python train.py --n_kv_head=1 --d_mlp=384 --activation="gelu" --norm="rmsnorm" --tie_embeddings=false --init_std_o=0.0 --init_std_up=0.0375 --lr=0.00635 --lr_mult_up=0.777 --beta1=0.95 --final_lr_fraction=0.0 --steps=6941
Each number is 50 + 12 x the weight over its row's rms, rounded and kept within 0 to 99. Layers, rows and columns count from 0. The size before them is the row's rms in percent of the matrix's.

# down: layer 3 MLP down (transposed), 384x96, rms 0.279, rows 118-186, columns 0-47
# up: layer 3 MLP up, 384x96, rms 0.231, rows 119-187, columns 0-47
down118 102:45 75 48 31 47 54 46 55 30 52 31 40 52 33 51 56 53 51 39 33 50 24 55 35 50 40 66 49 59 35 47 55 49 68 67 40 47 62 47 62 41 40 57 35 29 52 63 48
up119 110:62 43 50 39 52 36 60 53 43 28 66 54 82 55 76 38 39 48 42 59 58 56 65 79 64 49 62 61 42 62 54 36 62 47 50 42 39 59 55 70 66 55 50 55 60 52 74 41
down119 100:52 37 43 64 37 52 53 51 49 53 43 57 81 58 52 48 65 43 51 67 42 44 88 78 46 51 57 55 58 51 30 55 45 51 42 72 59 64 62 57 49 45 54 66 46 48 47 14
up120 116:59 49 67 48 25 52 36 52 55 53 60 70 65 56 37 50 52 49 52 58 47 67 41 34 32 56 49 67 45 70 64 51 63 50 45 60 18 65 46 47 39 67 47 48 64 56 64 33
down120 118:47 73 41 45 44 62 28 45 48 77 49 65 58 54 35 64 70 61 54 39 65 62 56 31 50 44 52 48 59 60 72 46 47 67 32 47 28 64 52 28 49 59 45 58 72 52 49 69
up121 118:38 48 45 69 35 53 46 41 29 39 42 43 55 41 24 60 33 38 43 43 16 49 59 46 45 63 39 54 57 47 35 53 38 38 54 42 45 58 37 56 51 60 56 48 63 37 41 67
down121 115:51 33 53 78 35 47 31 68 61 65 51 53 40 44 47 77 68 53 50 32 50 63 44 59 57 64 31 63 62 27 36 52 48 57 62 37 48 54 54 63 56 62 50 44 59 36 44 56
up122 117:39 65 63 49 38 37 53 47 42 63 56 66 30 48 57 52 60 57 26 36 43 62 47 58 57 55 56 40 57 44 42 58 21 65 46 50 65 61 63 49 38 36 61 46 33 48 48 46
down122 097:50 55 44 52 59 55 40 28 54 56 46 65 47 36 38 61 43 34 57 28 44 63 38 55 46 69 40 61 66 41 51 44 38 52 52 55 37 63 60 39 47 42 51 55 71 68 70 45
up123 089:35 38 57 63 44 33 45 46 52 29 82 46 39 37 64 41 69 52 45 50 44 61 57 56 47 32 61 66 48 54 34 41 55 58 74 43 32 59 50 66 52 41 39 32 71 61 53 64
down123 088:20 39 42 54 63 48 38 61 47 61 41 47 79 38 66 54 49 68 42 47 45 31 57 41 43 51 33 42 54 48 54 47 56 53 44 43 53 39 50 55 51 40 45 23 39 40 49 38
up124 098:42 49 36 28 34 68 52 69 28 28 51 38 51 67 48 52 54 65 43 44 48 64 66 37 35 62 44 53 32 11 58 61 67 52 57 60 58 31 54 33 35 64 60 51 47 63 67 65
down124 099:31 54 48 30 50 65 60 54 44 50 47 57 41 48 39 57 39 59 58 33 55 39 56 31 52 55 37 58 66 45 27 34 47 45 50 44 75 42 63 39 24 40 39 55 62 59 57 52
up125 077:37 38 58 59 43 57 30 60 66 38 71 33 69 50 41 49 43 64 40 56 39 40 20 26 44 35 44 65 44 70 77 42 45 44 44 60 60 33 56 46 57 71 51 41 63 54 58 34
down125 093:39 43 33 57 47 50 70 44 69 52 67 70 51 60 45 42 50 51 44 60 25 69 54 49 39 40 67 66 66 45 72 43 49 48 49 48 55 39 57 47 60 52 60 64 47 61 65 61
up126 097:57 71 46 62 55 58 54 65 43 26 60 26 43 48 59 49 60 62 47 42 39 60 35 33 32 58 58 51 44 54 63 55 63 39 69 37 49 36 46 45 21 42 39 50 62 49 64 46
down126 113:57 69 59 42 61 40 62 53 56 52 54 23 42 32 65 34 42 72 47 29 61 47 49 43 39 53 33 35 34 32 42 47 79 34 39 53 39 22 49 61 39 41 52 25 65 50 40 72
up127 110:55 42 60 55 63 65 31 69 45 39 39 49 31 52 47 47 61 32 32 35 63 46 31 64 66 41 46 48 60 58 33 59 48 65 34 44 75 53 33 63 64 56 42 55 24 41 61 44
down127 116:42 71 51 38 49 35 42 42 37 69 53 64 46 48 19 33 53 45 54 41 47 30 43 25 63 29 49 34 66 45 55 50 65 51 53 37 48 38 55 55 45 56 40 24 48 53 39 69
up128 089:65 42 37 52 56 65 57 53 57 56 41 31 31 57 46 64 61 44 46 36 38 60 38 66 54 41 55 54 43 45 52 32 47 56 56 46 56 49 62 22 40 82 50 66 50 49 59 68
down128 082:41 52 49 47 60 50 53 70 44 46 43 76 47 44 54 56 63 27 58 29 60 62 57 51 53 52 75 47 34 48 47 49 49 32 54 40 68 37 48 33 60 63 38 47 45 42 58 44
up129 097:57 45 34 37 44 43 44 66 84 55 39 52 43 45 29 57 59 57 49 55 49 69 43 39 17 61 56 37 36 46 45 45 27 67 57 59 60 57 62 43 68 64 47 36 67 47 58 57
down129 102:47 56 39 10 68 38 56 53 70 29 52 48 57 41 31 57 58 52 63 55 53 56 48 30 39 37 55 64 47 39 42 53 55 59 72 54 56 56 38 62 65 57 66 57 48 54 47 58
up130 093:43 60 60 46 35 36 57 52 59 32 49 44 60 40 55 52 37 40 47 57 47 46 43 63 56 46 36 78 51 59 49 51 33 40 35 64 70 31 51 55 50 25 66 56 44 40 56 60
down130 103:51 53 39 56 79 64 37 21 48 60 65 39 46 43 46 57 70 53 31 51 56 35 40 71 66 45 46 59 83 48 51 43 58 49 56 27 60 52 44 63 75 47 34 41 32 49 52 48
up131 108:54 63 48 41 27 40 65 58 56 45 50 45 44 35 45 33 54 55 65 69 51 37 37 59 47 48 52 41 58 59 41 40 42 31 39 48 29 62 57 53 46 67 50 32 65 51 52 47
down131 102:44 51 44 58 60 46 39 55 41 59 58 59 67 47 47 46 46 41 44 41 47 38 45 52 25 13 60 49 82 41 62 49 48 53 58 58 65 50 68 58 47 44 42 30 25 62 59 45
up132 092:36 41 42 57 47 44 54 54 44 56 42 58 56 54 65 45 45 80 44 34 57 56 83 24 63 44 49 43 74 41 53 45 41 36 25 50 57 38 52 53 35 55 42 58 58 54 62 49
down132 088:59 69 58 26 40 52 31 36 61 41 48 52 40 44 32 41 51 31 67 44 50 30 36 58 64 56 52 43 55 58 47 55 55 54 70 55 57 72 54 34 41 56 53 54 54 37 54 36
up133 085:58 47 76 54 27 57 55 53 44 29 61 46 44 49 52 75 48 71 33 50 28 47 52 43 54 66 64 67 45 61 58 48 52 48 43 38 37 52 42 33 41 60 36 46 37 49 39 42
down133 091:34 33 43 53 42 46 50 60 44 51 54 48 46 38 66 44 44 41 39 46 37 46 82 45 37 60 54 62 55 64 59 33 56 47 28 61 51 39 51 31 51 50 50 38 88 51 35 37
up134 105:46 53 63 66 44 37 54 64 63 47 46 54 59 60 43 65 54 47 50 50 68 61 55 30 68 38 50 43 40 68 36 11 56 55 46 68 32 57 30 42 61 43 51 42 68 48 52 59
down134 113:46 46 52 63 65 51 40 82 53 48 66 62 28 56 48 66 62 66 50 19 45 58 53 47 55 68 45 45 33 57 27 52 64 48 45 37 45 50 54 49 34 57 62 42 66 54 62 74
up135 089:39 25 48 40 39 59 49 47 49 42 17 61 43 43 60 37 13 48 54 45 64 37 55 42 78 54 51 42 51 55 56 37 65 55 44 43 50 62 65 46 48 60 71 51 38 57 47 73
down135 094:66 55 58 52 52 51 48 51 54 62 39 66 72 52 37 28 52 36 27 50 54 62 62 85 45 68 55 43 51 51 50 51 55 59 67 46 44 30 66 63 66 33 35 48 47 66 51 52
up136 088:54 45 34 52 28 49 63 69 47 42 56 26 35 46 50 44 53 58 41 54 41 44 46 39 47 52 51 60 71 39 40 52 70 42 45 43 68 28 49 39 64 43 62 52 61 46 75 33
down136 110:47 45 37 59 36 27 58 40 69 65 34 38 48 43 50 50 66 52 33 70 44 39 45 28 14 40 41 59 46 35 58 54 46 51 65 35 40 45 53 35 61 52 42 65 56 44 61 45
up137 078:49 65 45 51 45 45 50 23 32 54 58 64 41 36 46 64 55 49 66 62 70 45 44 56 52 35 43 58 56 54 20 65 39 55 50 62 40 55 48 43 48 71 60 52 58 62 57 67
down137 090:44 57 48 71 42 45 44 39 56 54 45 31 57 40 40 46 52 37 45 54 66 38 55 42 51 67 40 54 39 62 32 47 36 94 54 55 58 45 48 50 43 46 39 67 33 62 34 35
up138 101:75 38 31 48 39 16 49 51 42 47 55 64 54 42 84 48 46 47 39 35 31 60 41 53 58 51 48 38 49 60 54 52 61 57 20 76 32 67 71 37 71 35 45 56 40 54 50 52
down138 095:38 38 53 47 29 44 65 30 56 37 54 65 51 63 63 52 39 53 68 42 65 42 50 58 57 62 60 56 53 36 53 50 41 44 65 33 43 66 58 17 49 45 70 61 46 51 59 32
up139 101:39 50 58 43 27 55 44 50 63 56 48 43 25 45 48 73 55 54 24 59 40 39 51 75 73 53 39 40 53 38 34 37 68 59 32 36 60 31 50 46 57 38 47 54 49 56 58 58
down139 124:51 42 40 63 54 55 45 45 49 86 55 43 53 40 58 59 47 71 42 56 53 42 27 54 59 59 60 46 53 42 39 57 53 36 61 36 86 46 40 73 56 49 52 69 21 59 55 48
up140 120:54 37 33 72 59 58 56 42 72 60 44 30 45 70 63 38 55 42 52 33 47 47 42 43 51 34 52 35 51 59 56 43 70 38 62 55 39 57 61 42 66 75 33 30 39 37 52 37
down140 125:53 71 65 52 55 62 44 42 53 53 49 51 45 57 30 55 44 35 37 58 69 47 43 45 63 39 38 38 22 53 52 55 57 20 53 28 50 32 53 56 56 55 59 34 11 37 51 59
up141 089:72 59 57 29 43 59 53 51 63 63 46 50 59 44 48 58 67 63 45 60 35 26 60 35 34 42 58 62 57 42 48 41 60 56 68 51 74 42 69 47 73 65 78 53 56 39 55 45
down141 102:48 44 17 44 60 66 39 51 66 71 60 60 62 68 58 42 58 46 50 48 44 32 29 37 54 42 58 68 65 42 53 49 55 54 72 48 63 58 52 60 63 55 51 42 40 45 55 46
up142 070:51 46 54 48 74 40 48 34 47 52 68 48 42 38 52 66 39 77 54 23 68 61 68 55 56 57 54 62 62 51 65 54 43 67 47 73 62 57 56 57 53 31 62 63 62 34 26 61
down142 086:68 31 35 45 66 37 53 66 36 76 54 42 36 47 64 29 54 53 48 54 47 64 45 47 44 42 57 58 57 45 68 44 30 23 49 42 48 56 50 35 47 34 51 34 63 72 56 53
up143 103:59 56 56 60 42 43 61 35 57 46 78 40 57 62 36 55 47 72 69 69 46 46 33 49 60 61 48 46 45 41 61 33 62 15 45 36 39 59 43 52 41 41 60 41 59 59 56 42
down143 089:32 44 47 32 57 50 57 60 58 32 31 61 48 41 36 44 63 26 55 46 51 42 51 59 72 48 32 40 61 61 68 53 47 71 64 48 63 31 46 52 53 50 39 36 30 64 37 45
up144 096:52 48 67 68 45 57 60 57 53 70 57 40 37 52 60 57 66 55 64 49 39 42 64 68 45 51 45 39 36 50 52 46 81 32 64 69 43 66 49 27 40 41 72 55 66 56 46 60
down144 096:48 35 56 39 47 58 62 48 41 60 49 69 37 52 33 48 35 45 65 55 45 53 45 53 57 40 44 49 43 52 42 58 69 45 61 44 26 40 66 42 53 62 56 44 39 65 33 45
up145 094:53 70 24 52 56 52 65 32 42 58 42 38 38 34 46 39 54 54 61 47 57 53 50 48 40 44 30 56 53 45 55 37 43 63 27 33 42 53 51 42 58 63 74 46 48 63 68 64
down145 086:58 46 79 44 55 55 39 56 58 48 58 56 67 63 42 51 50 56 40 47 38 42 69 61 53 54 56 44 50 56 48 55 68 55 76 74 66 47 51 50 40 34 37 54 42 47 42 32
up146 104:60 67 52 41 28 66 42 46 51 41 47 45 57 49 44 64 34 50 45 41 63 77 39 32 51 27 48 30 58 55 18 44 52 49 65 56 50 45 68 38 53 31 56 35 67 60 59 53
down146 105:48 71 57 57 52 46 58 62 56 51 78 71 38 31 47 43 33 41 26 61 54 43 32 48 52 59 55 47 65 46 40 47 41 58 61 29 61 49 45 47 43 50 31 40 44 50 57 72
up147 095:39 70 79 44 54 48 43 57 31 55 75 53 61 47 83 40 55 54 38 54 52 52 49 44 52 48 37 53 40 53 68 27 55 64 39 53 37 65 62 45 71 20 54 49 57 45 36 53
down147 120:34 60 56 40 74 34 40 57 32 44 59 40 44 73 57 45 46 59 64 53 54 78 47 51 34 40 59 65 38 39 32 33 49 39 43 49 67 57 59 25 41 47 55 47 41 48 27 71
up148 095:66 58 48 53 54 61 43 33 64 48 55 61 52 67 31 41 44 43 36 50 44 49 40 45 29 72 56 68 48 35 43 43 60 37 65 44 63 47 61 62 57 54 62 70 38 35 56 69
down148 087:51 45 55 55 52 41 52 57 58 55 53 63 55 34 56 65 50 51 65 57 53 33 53 97 45 66 48 37 23 62 50 39 38 67 38 51 35 48 49 35 37 59 43 49 47 61 48 53
up149 099:74 67 42 42 49 50 48 57 42 24 56 43 70 51 37 53 34 66 34 51 30 53 50 48 31 52 57 58 60 65 50 46 64 38 57 46 77 46 53 48 59 60 23 51 52 44 63 58
down149 098:53 57 59 36 53 45 70 44 54 44 40 66 60 44 46 31 38 46 65 52 59 30 38 33 41 33 31 43 40 48 54 63 50 51 39 32 77 48 54 53 41 49 40 54 20 45 50 63
up150 102:66 54 43 48 53 60 54 55 47 28 54 41 43 40 40 66 67 60 32 46 52 67 35 38 63 58 66 65 41 42 40 36 45 30 59 68 36 59 18 40 39 53 53 59 36 37 42 47
down150 109:67 59 67 30 57 42 22 44 31 62 48 34 40 67 65 58 45 49 49 56 68 60 48 38 41 47 42 55 60 45 58 60 32 51 56 53 54 40 41 72 62 55 51 39 30 68 41 51
up151 103:44 43 42 61 44 52 60 67 45 67 44 49 29 54 46 56 69 75 37 50 44 47 43 44 48 90 42 55 41 58 60 51 49 75 20 38 65 64 54 51 73 34 72 64 58 38 67 57
down151 118:20 54 41 65 40 43 62 63 59 41 46 17 35 30 53 32 45 41 46 58 71 38 51 57 51 54 28 46 60 44 52 57 42 45 70 45 58 54 45 58 46 49 60 80 46 66 44 36
up152 091:41 38 42 66 42 54 47 51 54 50 63 44 39 42 56 40 39 70 49 47 54 43 39 48 64 35 41 36 66 76 57 38 51 56 54 60 48 46 36 46 62 44 46 48 59 76 61 59
down152 096:56 59 61 27 56 58 66 53 61 54 43 66 41 75 60 55 42 51 28 35 80 45 46 72 57 43 57 37 51 52 45 28 48 30 38 47 52 56 37 49 49 52 43 49 22 39 27 39
up153 077:28 48 64 56 40 42 40 58 61 59 45 65 50 47 74 56 49 51 44 31 69 49 59 46 37 49 51 44 49 59 49 34 53 49 45 38 31 63 55 52 48 60 36 55 57 67 55 60
down153 090:68 28 29 64 58 38 76 39 60 62 53 59 53 41 39 43 57 39 41 49 48 61 63 41 39 48 63 42 66 43 66 42 47 41 52 65 32 60 27 31 74 53 44 47 78 33 52 46
up154 087:75 64 51 60 39 50 54 36 71 52 52 49 59 53 50 56 58 44 33 51 43 40 39 62 61 51 22 65 47 28 49 49 55 30 36 45 61 57 35 46 53 78 52 49 67 55 76 42
down154 099:55 51 63 31 43 55 50 50 64 41 31 62 39 59 63 33 22 49 30 37 76 47 56 29 69 66 31 68 41 53 44 39 54 24 38 65 46 46 37 61 34 63 65 41 42 49 29 56
up155 095:62 47 41 41 64 38 71 26 54 24 52 28 31 75 65 42 55 69 40 46 46 52 54 56 70 49 46 66 60 58 52 46 54 23 50 63 51 48 51 38 40 50 43 34 56 53 50 55
down155 103:60 49 62 47 52 50 58 24 69 49 42 14 50 68 56 38 53 70 62 26 56 68 44 54 56 49 67 46 44 67 40 51 65 30 62 42 63 44 50 61 48 62 50 50 30 52 47 64
up156 106:46 53 55 53 46 59 60 40 40 51 75 64 57 52 66 43 86 62 36 62 42 44 69 52 52 59 49 60 49 72 52 46 41 54 34 54 43 82 62 55 47 34 43 43 38 41 44 62
down156 105:56 52 67 61 36 62 52 25 40 37 52 48 50 78 36 36 43 55 48 52 51 57 43 58 56 45 53 42 03 58 56 37 49 41 51 42 55 31 36 52 56 58 63 33 42 44 42 35
up157 127:31 33 50 58 46 43 36 45 62 41 68 49 52 67 67 48 57 23 49 37 47 62 47 36 43 44 73 63 57 85 45 59 32 31 55 50 65 51 29 47 52 27 48 56 59 38 35 61
down157 081:62 47 52 30 44 59 39 31 54 59 47 53 47 29 42 57 55 64 26 55 27 41 61 37 61 61 57 40 43 34 51 53 53 52 43 59 54 53 49 39 36 54 35 72 63 53 60 49
up158 106:42 49 48 47 62 59 40 58 26 55 50 42 54 55 80 52 68 37 31 64 68 39 54 49 52 39 48 54 56 37 31 46 46 60 48 59 48 65 36 54 59 48 57 41 57 40 69 58
down158 112:36 35 49 44 44 33 44 36 73 63 68 48 47 54 40 41 33 73 47 38 48 46 41 29 48 12 56 55 54 44 49 41 44 46 48 53 61 61 59 44 39 58 26 44 60 68 34 36
up159 092:61 36 81 55 44 17 46 60 33 45 51 73 66 41 57 46 49 51 41 40 43 57 61 26 57 49 34 49 48 37 65 55 42 68 25 41 59 36 52 55 61 35 68 44 54 37 42 28
down159 092:53 26 62 35 36 47 54 40 56 74 38 60 37 35 45 49 46 62 79 68 54 54 32 44 58 59 33 42 55 48 51 53 55 42 43 20 45 41 37 55 57 50 45 38 57 46 43 44
up160 107:43 52 66 53 42 23 47 60 46 51 58 42 56 39 79 27 54 59 42 51 50 36 49 52 58 47 47 62 41 33 54 39 13 48 55 62 36 57 40 53 49 25 51 42 51 35 42 45
down160 103:46 64 38 39 52 40 51 49 44 46 46 47 51 47 55 47 52 42 22 64 46 36 48 52 58 65 48 66 58 71 54 47 45 48 45 48 46 63 77 37 45 54 44 54 44 59 37 53
up161 108:45 60 50 69 32 45 48 72 54 61 63 77 41 52 44 56 48 48 36 59 45 56 33 61 59 62 63 53 51 50 28 45 37 50 62 36 57 58 62 65 37 57 50 43 47 49 47 55
down161 097:55 51 40 26 55 62 44 56 44 50 52 49 59 45 68 59 60 36 51 53 67 70 52 55 59 36 39 54 63 36 53 62 43 44 58 54 27 27 67 56 51 76 33 47 41 40 43 41
up162 070:60 21 43 43 64 55 40 20 57 43 33 41 30 65 69 39 38 50 37 42 67 65 55 57 48 54 56 51 34 62 55 43 45 61 49 29 43 46 48 35 65 47 54 37 45 52 27 43
down162 091:47 66 47 42 38 33 55 43 61 34 51 55 41 39 25 49 42 26 69 22 61 60 65 59 33 34 48 43 43 59 30 53 35 48 43 40 50 34 63 53 56 33 53 49 54 56 35 53
up163 098:71 62 55 51 57 70 63 24 53 40 48 27 54 61 45 57 24 42 46 58 44 51 27 32 45 31 45 42 39 49 49 44 57 63 82 35 57 62 52 33 57 60 40 41 46 67 57 52
down163 087:30 46 48 30 60 40 66 77 38 71 55 61 64 35 46 43 53 51 37 55 58 46 64 41 58 64 32 40 45 72 46 65 41 73 41 55 59 42 38 69 42 57 56 66 53 57 39 52
up164 100:52 51 52 51 46 62 46 29 53 40 74 48 51 44 41 18 44 48 65 64 41 31 32 54 32 34 55 56 41 57 30 44 32 52 32 44 50 53 30 58 44 51 50 75 79 40 43 73
down164 088:49 31 62 52 47 44 61 50 64 47 44 47 53 49 37 40 53 60 47 56 35 50 34 36 59 46 27 56 45 63 61 63 30 70 33 49 56 75 47 79 62 51 47 51 66 86 43 44
up165 090:53 65 48 44 31 37 33 55 45 70 36 60 58 33 48 54 47 65 48 54 59 51 35 32 53 66 57 46 72 40 27 37 47 53 55 63 51 42 60 59 55 46 84 57 70 42 73 46
down165 099:40 38 48 51 52 61 41 38 39 45 61 42 44 34 55 53 61 39 55 43 82 18 31 44 35 38 51 66 47 53 49 47 65 43 61 84 56 52 47 61 57 60 66 68 52 58 39 71
up166 097:53 55 65 69 53 47 84 41 47 17 60 23 52 33 61 42 39 44 54 48 40 47 45 63 55 59 45 46 24 59 51 55 66 47 58 48 55 38 42 54 55 69 41 54 47 46 67 64
down166 096:40 71 46 53 60 34 47 56 42 29 51 50 57 24 42 56 51 40 46 42 48 45 82 56 50 62 51 33 38 28 51 71 51 46 68 36 58 42 64 60 35 54 44 39 21 74 64 48
up167 093:37 37 60 55 30 51 44 42 55 59 72 32 63 67 53 33 65 45 46 51 17 48 52 48 44 49 46 50 73 45 42 53 35 47 61 45 60 67 30 45 40 46 46 61 43 65 33 31
down167 095:29 45 55 18 65 52 35 70 38 25 37 49 41 55 59 43 45 46 65 47 54 56 53 66 54 59 56 33 63 63 59 68 57 32 44 41 56 50 66 56 52 40 46 39 60 75 52 70
up168 104:39 43 51 50 47 65 49 50 69 62 60 52 72 55 77 44 33 40 61 50 48 47 26 38 56 47 38 51 51 61 68 56 41 21 37 55 50 56 51 51 51 35 34 59 64 58 62 61
down168 087:44 54 48 55 44 56 48 52 66 45 50 59 67 43 49 64 51 56 58 52 70 47 44 87 33 43 38 56 52 56 56 45 40 54 61 58 54 36 52 50 53 42 63 48 64 58 69 35
up169 123:70 58 49 45 37 32 43 49 69 46 48 67 68 76 53 42 53 58 27 49 59 37 48 38 61 58 70 37 69 35 50 52 42 47 40 45 64 30 54 42 41 35 39 50 71 51 46 41
down169 130:62 33 51 37 63 66 45 51 38 95 58 44 64 64 32 57 58 37 32 35 42 46 59 47 48 51 43 59 45 47 69 47 52 64 56 42 59 43 36 55 62 52 55 44 38 52 68 28
up170 102:37 46 25 43 63 44 42 77 59 44 62 17 38 48 62 72 72 46 44 55 49 50 54 66 34 56 29 28 46 49 59 68 54 28 53 64 49 60 59 46 58 43 39 39 51 43 51 53
down170 099:55 37 26 13 47 19 32 50 56 60 61 47 49 68 72 54 49 59 77 54 29 43 45 52 50 55 47 54 48 40 33 48 49 50 58 60 41 50 45 37 64 45 38 40 48 52 57 51
up171 092:34 40 36 42 51 51 47 25 50 36 58 57 28 41 38 40 42 47 59 62 57 52 49 42 53 61 32 58 64 64 34 29 61 76 68 44 37 56 33 50 35 34 59 36 66 46 55 58
down171 089:36 40 37 44 64 51 57 47 63 38 67 56 38 70 65 42 58 50 53 42 55 55 44 47 52 46 60 45 60 45 40 55 39 41 54 42 54 59 53 55 56 53 52 42 37 46 47 56
up172 091:49 44 50 45 45 32 65 42 57 43 36 55 66 36 45 47 67 44 68 54 47 66 67 42 47 53 33 51 36 44 35 57 54 35 45 25 35 37 66 35 56 35 35 55 60 66 59 58
down172 098:39 49 62 64 51 45 69 31 54 59 45 57 57 33 50 49 73 49 67 54 46 57 61 67 41 54 60 73 68 50 40 35 62 60 60 46 51 44 39 50 61 62 31 57 50 71 51 24
up173 113:61 64 39 55 63 50 39 42 47 61 54 48 34 37 47 53 54 45 38 60 45 26 53 23 59 67 46 65 65 37 46 38 48 59 45 42 41 31 40 52 78 57 62 57 68 50 66 41
down173 110:29 45 42 55 56 49 43 48 52 37 49 61 45 34 59 46 48 40 54 47 64 39 45 38 63 43 28 78 74 57 59 67 63 54 55 47 48 46 64 58 45 51 32 53 34 53 42 68
up174 114:45 52 57 50 46 24 55 19 44 30 32 65 46 38 58 72 45 53 50 47 47 51 58 41 58 36 47 36 52 24 43 34 34 40 42 31 36 48 33 30 36 43 58 62 49 45 46 57
down174 084:37 36 56 31 40 56 31 49 80 63 47 26 49 66 52 59 57 44 58 44 39 46 53 61 58 43 46 61 39 49 45 37 65 63 69 48 46 44 64 39 42 48 16 41 55 54 40 41
up175 082:51 41 46 74 63 44 32 52 64 50 49 41 47 78 56 47 53 61 46 56 55 53 65 43 38 52 35 48 58 56 38 37 88 44 35 55 48 42 65 50 72 30 68 69 26 43 42 42
down175 086:29 55 60 55 46 53 42 49 38 49 47 45 55 60 51 43 56 60 67 58 41 43 57 61 46 55 75 63 51 79 38 63 68 41 42 54 48 57 46 54 47 54 54 41 39 43 55 50
up176 082:53 51 46 55 46 42 62 34 55 41 27 34 35 61 51 47 49 28 58 53 45 34 69 55 53 26 25 78 57 73 60 42 68 41 48 45 59 50 59 59 44 61 65 46 49 61 64 48
down176 089:47 53 44 38 55 48 50 74 44 38 51 47 47 54 60 55 58 42 35 62 49 68 70 44 38 36 48 61 61 55 68 52 59 64 42 59 53 31 77 62 40 51 49 34 60 45 43 49
up177 083:22 50 39 59 40 70 70 33 44 30 61 33 37 41 28 47 49 27 43 60 52 61 48 48 56 53 41 74 57 48 61 41 33 50 61 48 40 55 45 47 50 58 34 38 51 37 49 59
down177 086:41 49 54 46 65 34 57 56 47 66 57 73 70 62 86 35 57 47 74 49 62 47 46 48 77 39 35 27 59 31 33 77 75 76 50 52 51 40 67 57 67 50 63 44 40 45 39 46
up178 103:38 41 53 43 57 57 44 66 48 37 51 68 69 55 58 60 80 61 46 41 59 40 69 61 40 46 46 61 58 28 48 35 60 60 37 50 42 87 56 53 58 51 54 58 44 36 36 44
down178 101:49 44 46 43 38 53 36 48 56 55 41 34 39 53 44 59 49 52 58 44 38 50 39 38 50 36 66 38 16 41 54 51 62 35 47 66 61 64 50 33 50 41 41 59 91 52 54 52
up179 108:48 53 48 48 52 52 46 47 26 41 55 54 33 55 52 49 64 41 30 42 54 52 56 11 42 39 43 55 46 48 70 58 53 35 58 63 34 40 64 49 55 45 53 46 52 58 67 45
down179 102:49 52 35 45 57 38 37 56 62 65 47 57 64 48 40 50 57 41 68 52 65 48 57 58 57 51 55 54 73 49 64 52 44 56 47 48 73 53 75 83 46 42 67 35 60 47 58 54
up180 121:57 61 66 63 39 44 43 54 16 49 40 53 49 56 45 43 69 57 28 54 46 53 44 33 61 62 45 44 57 44 62 55 38 31 45 69 53 50 49 45 61 27 47 46 67 60 52 60
down180 119:46 32 62 43 51 56 49 41 25 36 40 51 53 38 47 53 67 45 38 48 39 46 61 94 67 62 45 48 45 53 60 44 53 40 60 66 68 46 61 58 72 48 70 64 64 41 47 43
up181 090:65 41 62 58 35 43 42 62 62 53 44 53 51 45 47 70 60 53 46 53 36 73 68 38 65 66 48 64 60 54 44 36 56 44 38 58 45 38 42 30 46 54 43 47 62 44 73 48
down181 099:47 70 46 56 53 58 46 45 50 34 76 51 36 43 36 48 43 61 58 47 61 64 25 05 38 60 46 59 33 31 39 34 50 30 58 40 48 34 39 48 37 36 66 56 42 68 59 43
up182 090:53 47 50 51 51 46 43 47 74 40 41 48 61 44 48 42 58 59 35 62 69 47 53 39 36 58 49 58 58 55 54 59 55 69 36 60 61 44 27 54 71 48 53 65 55 57 54 68
down182 103:38 65 41 32 57 56 62 82 45 41 55 50 51 49 42 63 59 49 45 38 54 51 57 47 44 42 60 42 54 45 26 48 36 44 69 24 44 57 53 41 44 36 55 19 23 51 52 46
up183 093:43 45 54 57 25 38 56 52 65 51 26 46 27 33 42 60 37 35 32 46 39 34 51 66 30 45 52 70 51 64 55 35 44 65 49 24 64 54 47 61 62 56 58 52 54 61 54 61
down183 086:52 44 37 44 39 32 42 71 36 63 39 36 49 66 67 58 59 62 31 55 49 30 55 60 57 54 65 49 45 34 65 52 45 62 38 48 38 53 70 46 51 29 46 26 54 47 32 56
up184 104:41 77 57 58 42 52 53 47 51 56 48 39 67 54 50 48 67 50 51 56 43 63 36 42 50 47 33 50 18 52 60 46 43 48 20 36 40 45 61 48 62 37 65 41 54 60 53 70
down184 098:35 60 48 50 79 55 45 56 62 53 28 47 55 61 44 31 51 49 42 48 55 53 64 40 56 50 62 46 55 36 42 58 39 46 44 53 38 45 58 64 52 54 26 41 37 56 33 50
up185 098:56 38 45 40 44 74 70 44 53 48 58 40 63 76 67 59 43 55 35 34 65 35 53 65 63 36 37 71 66 31 74 43 45 27 69 47 37 68 32 45 63 75 50 44 57 67 50 60
down185 098:43 51 55 32 31 50 46 29 51 40 42 67 60 55 48 45 59 55 69 33 49 49 65 75 53 68 62 31 47 52 62 71 44 54 53 57 37 46 69 50 70 43 44 47 45 40 55 37
up186 074:47 50 31 57 53 55 63 53 54 51 48 59 45 19 47 52 54 81 49 76 55 47 51 51 57 68 31 36 62 37 42 35 42 28 60 46 49 46 46 41 37 51 42 51 64 47 69 51
down186 091:39 59 43 65 58 59 65 57 59 54 60 64 66 49 49 43 34 64 53 31 50 61 29 56 75 52 59 70 44 45 53 50 67 67 62 42 38 64 62 71 38 52 52 59 39 57 44 79
up187 101:62 56 44 48 40 64 61 59 72 44 56 58 64 56 37 22 32 33 43 23 36 55 42 22 36 45 66 47 38 39 65 55 52 46 27 35 44 37 66 45 42 55 26 44 64 65 28 32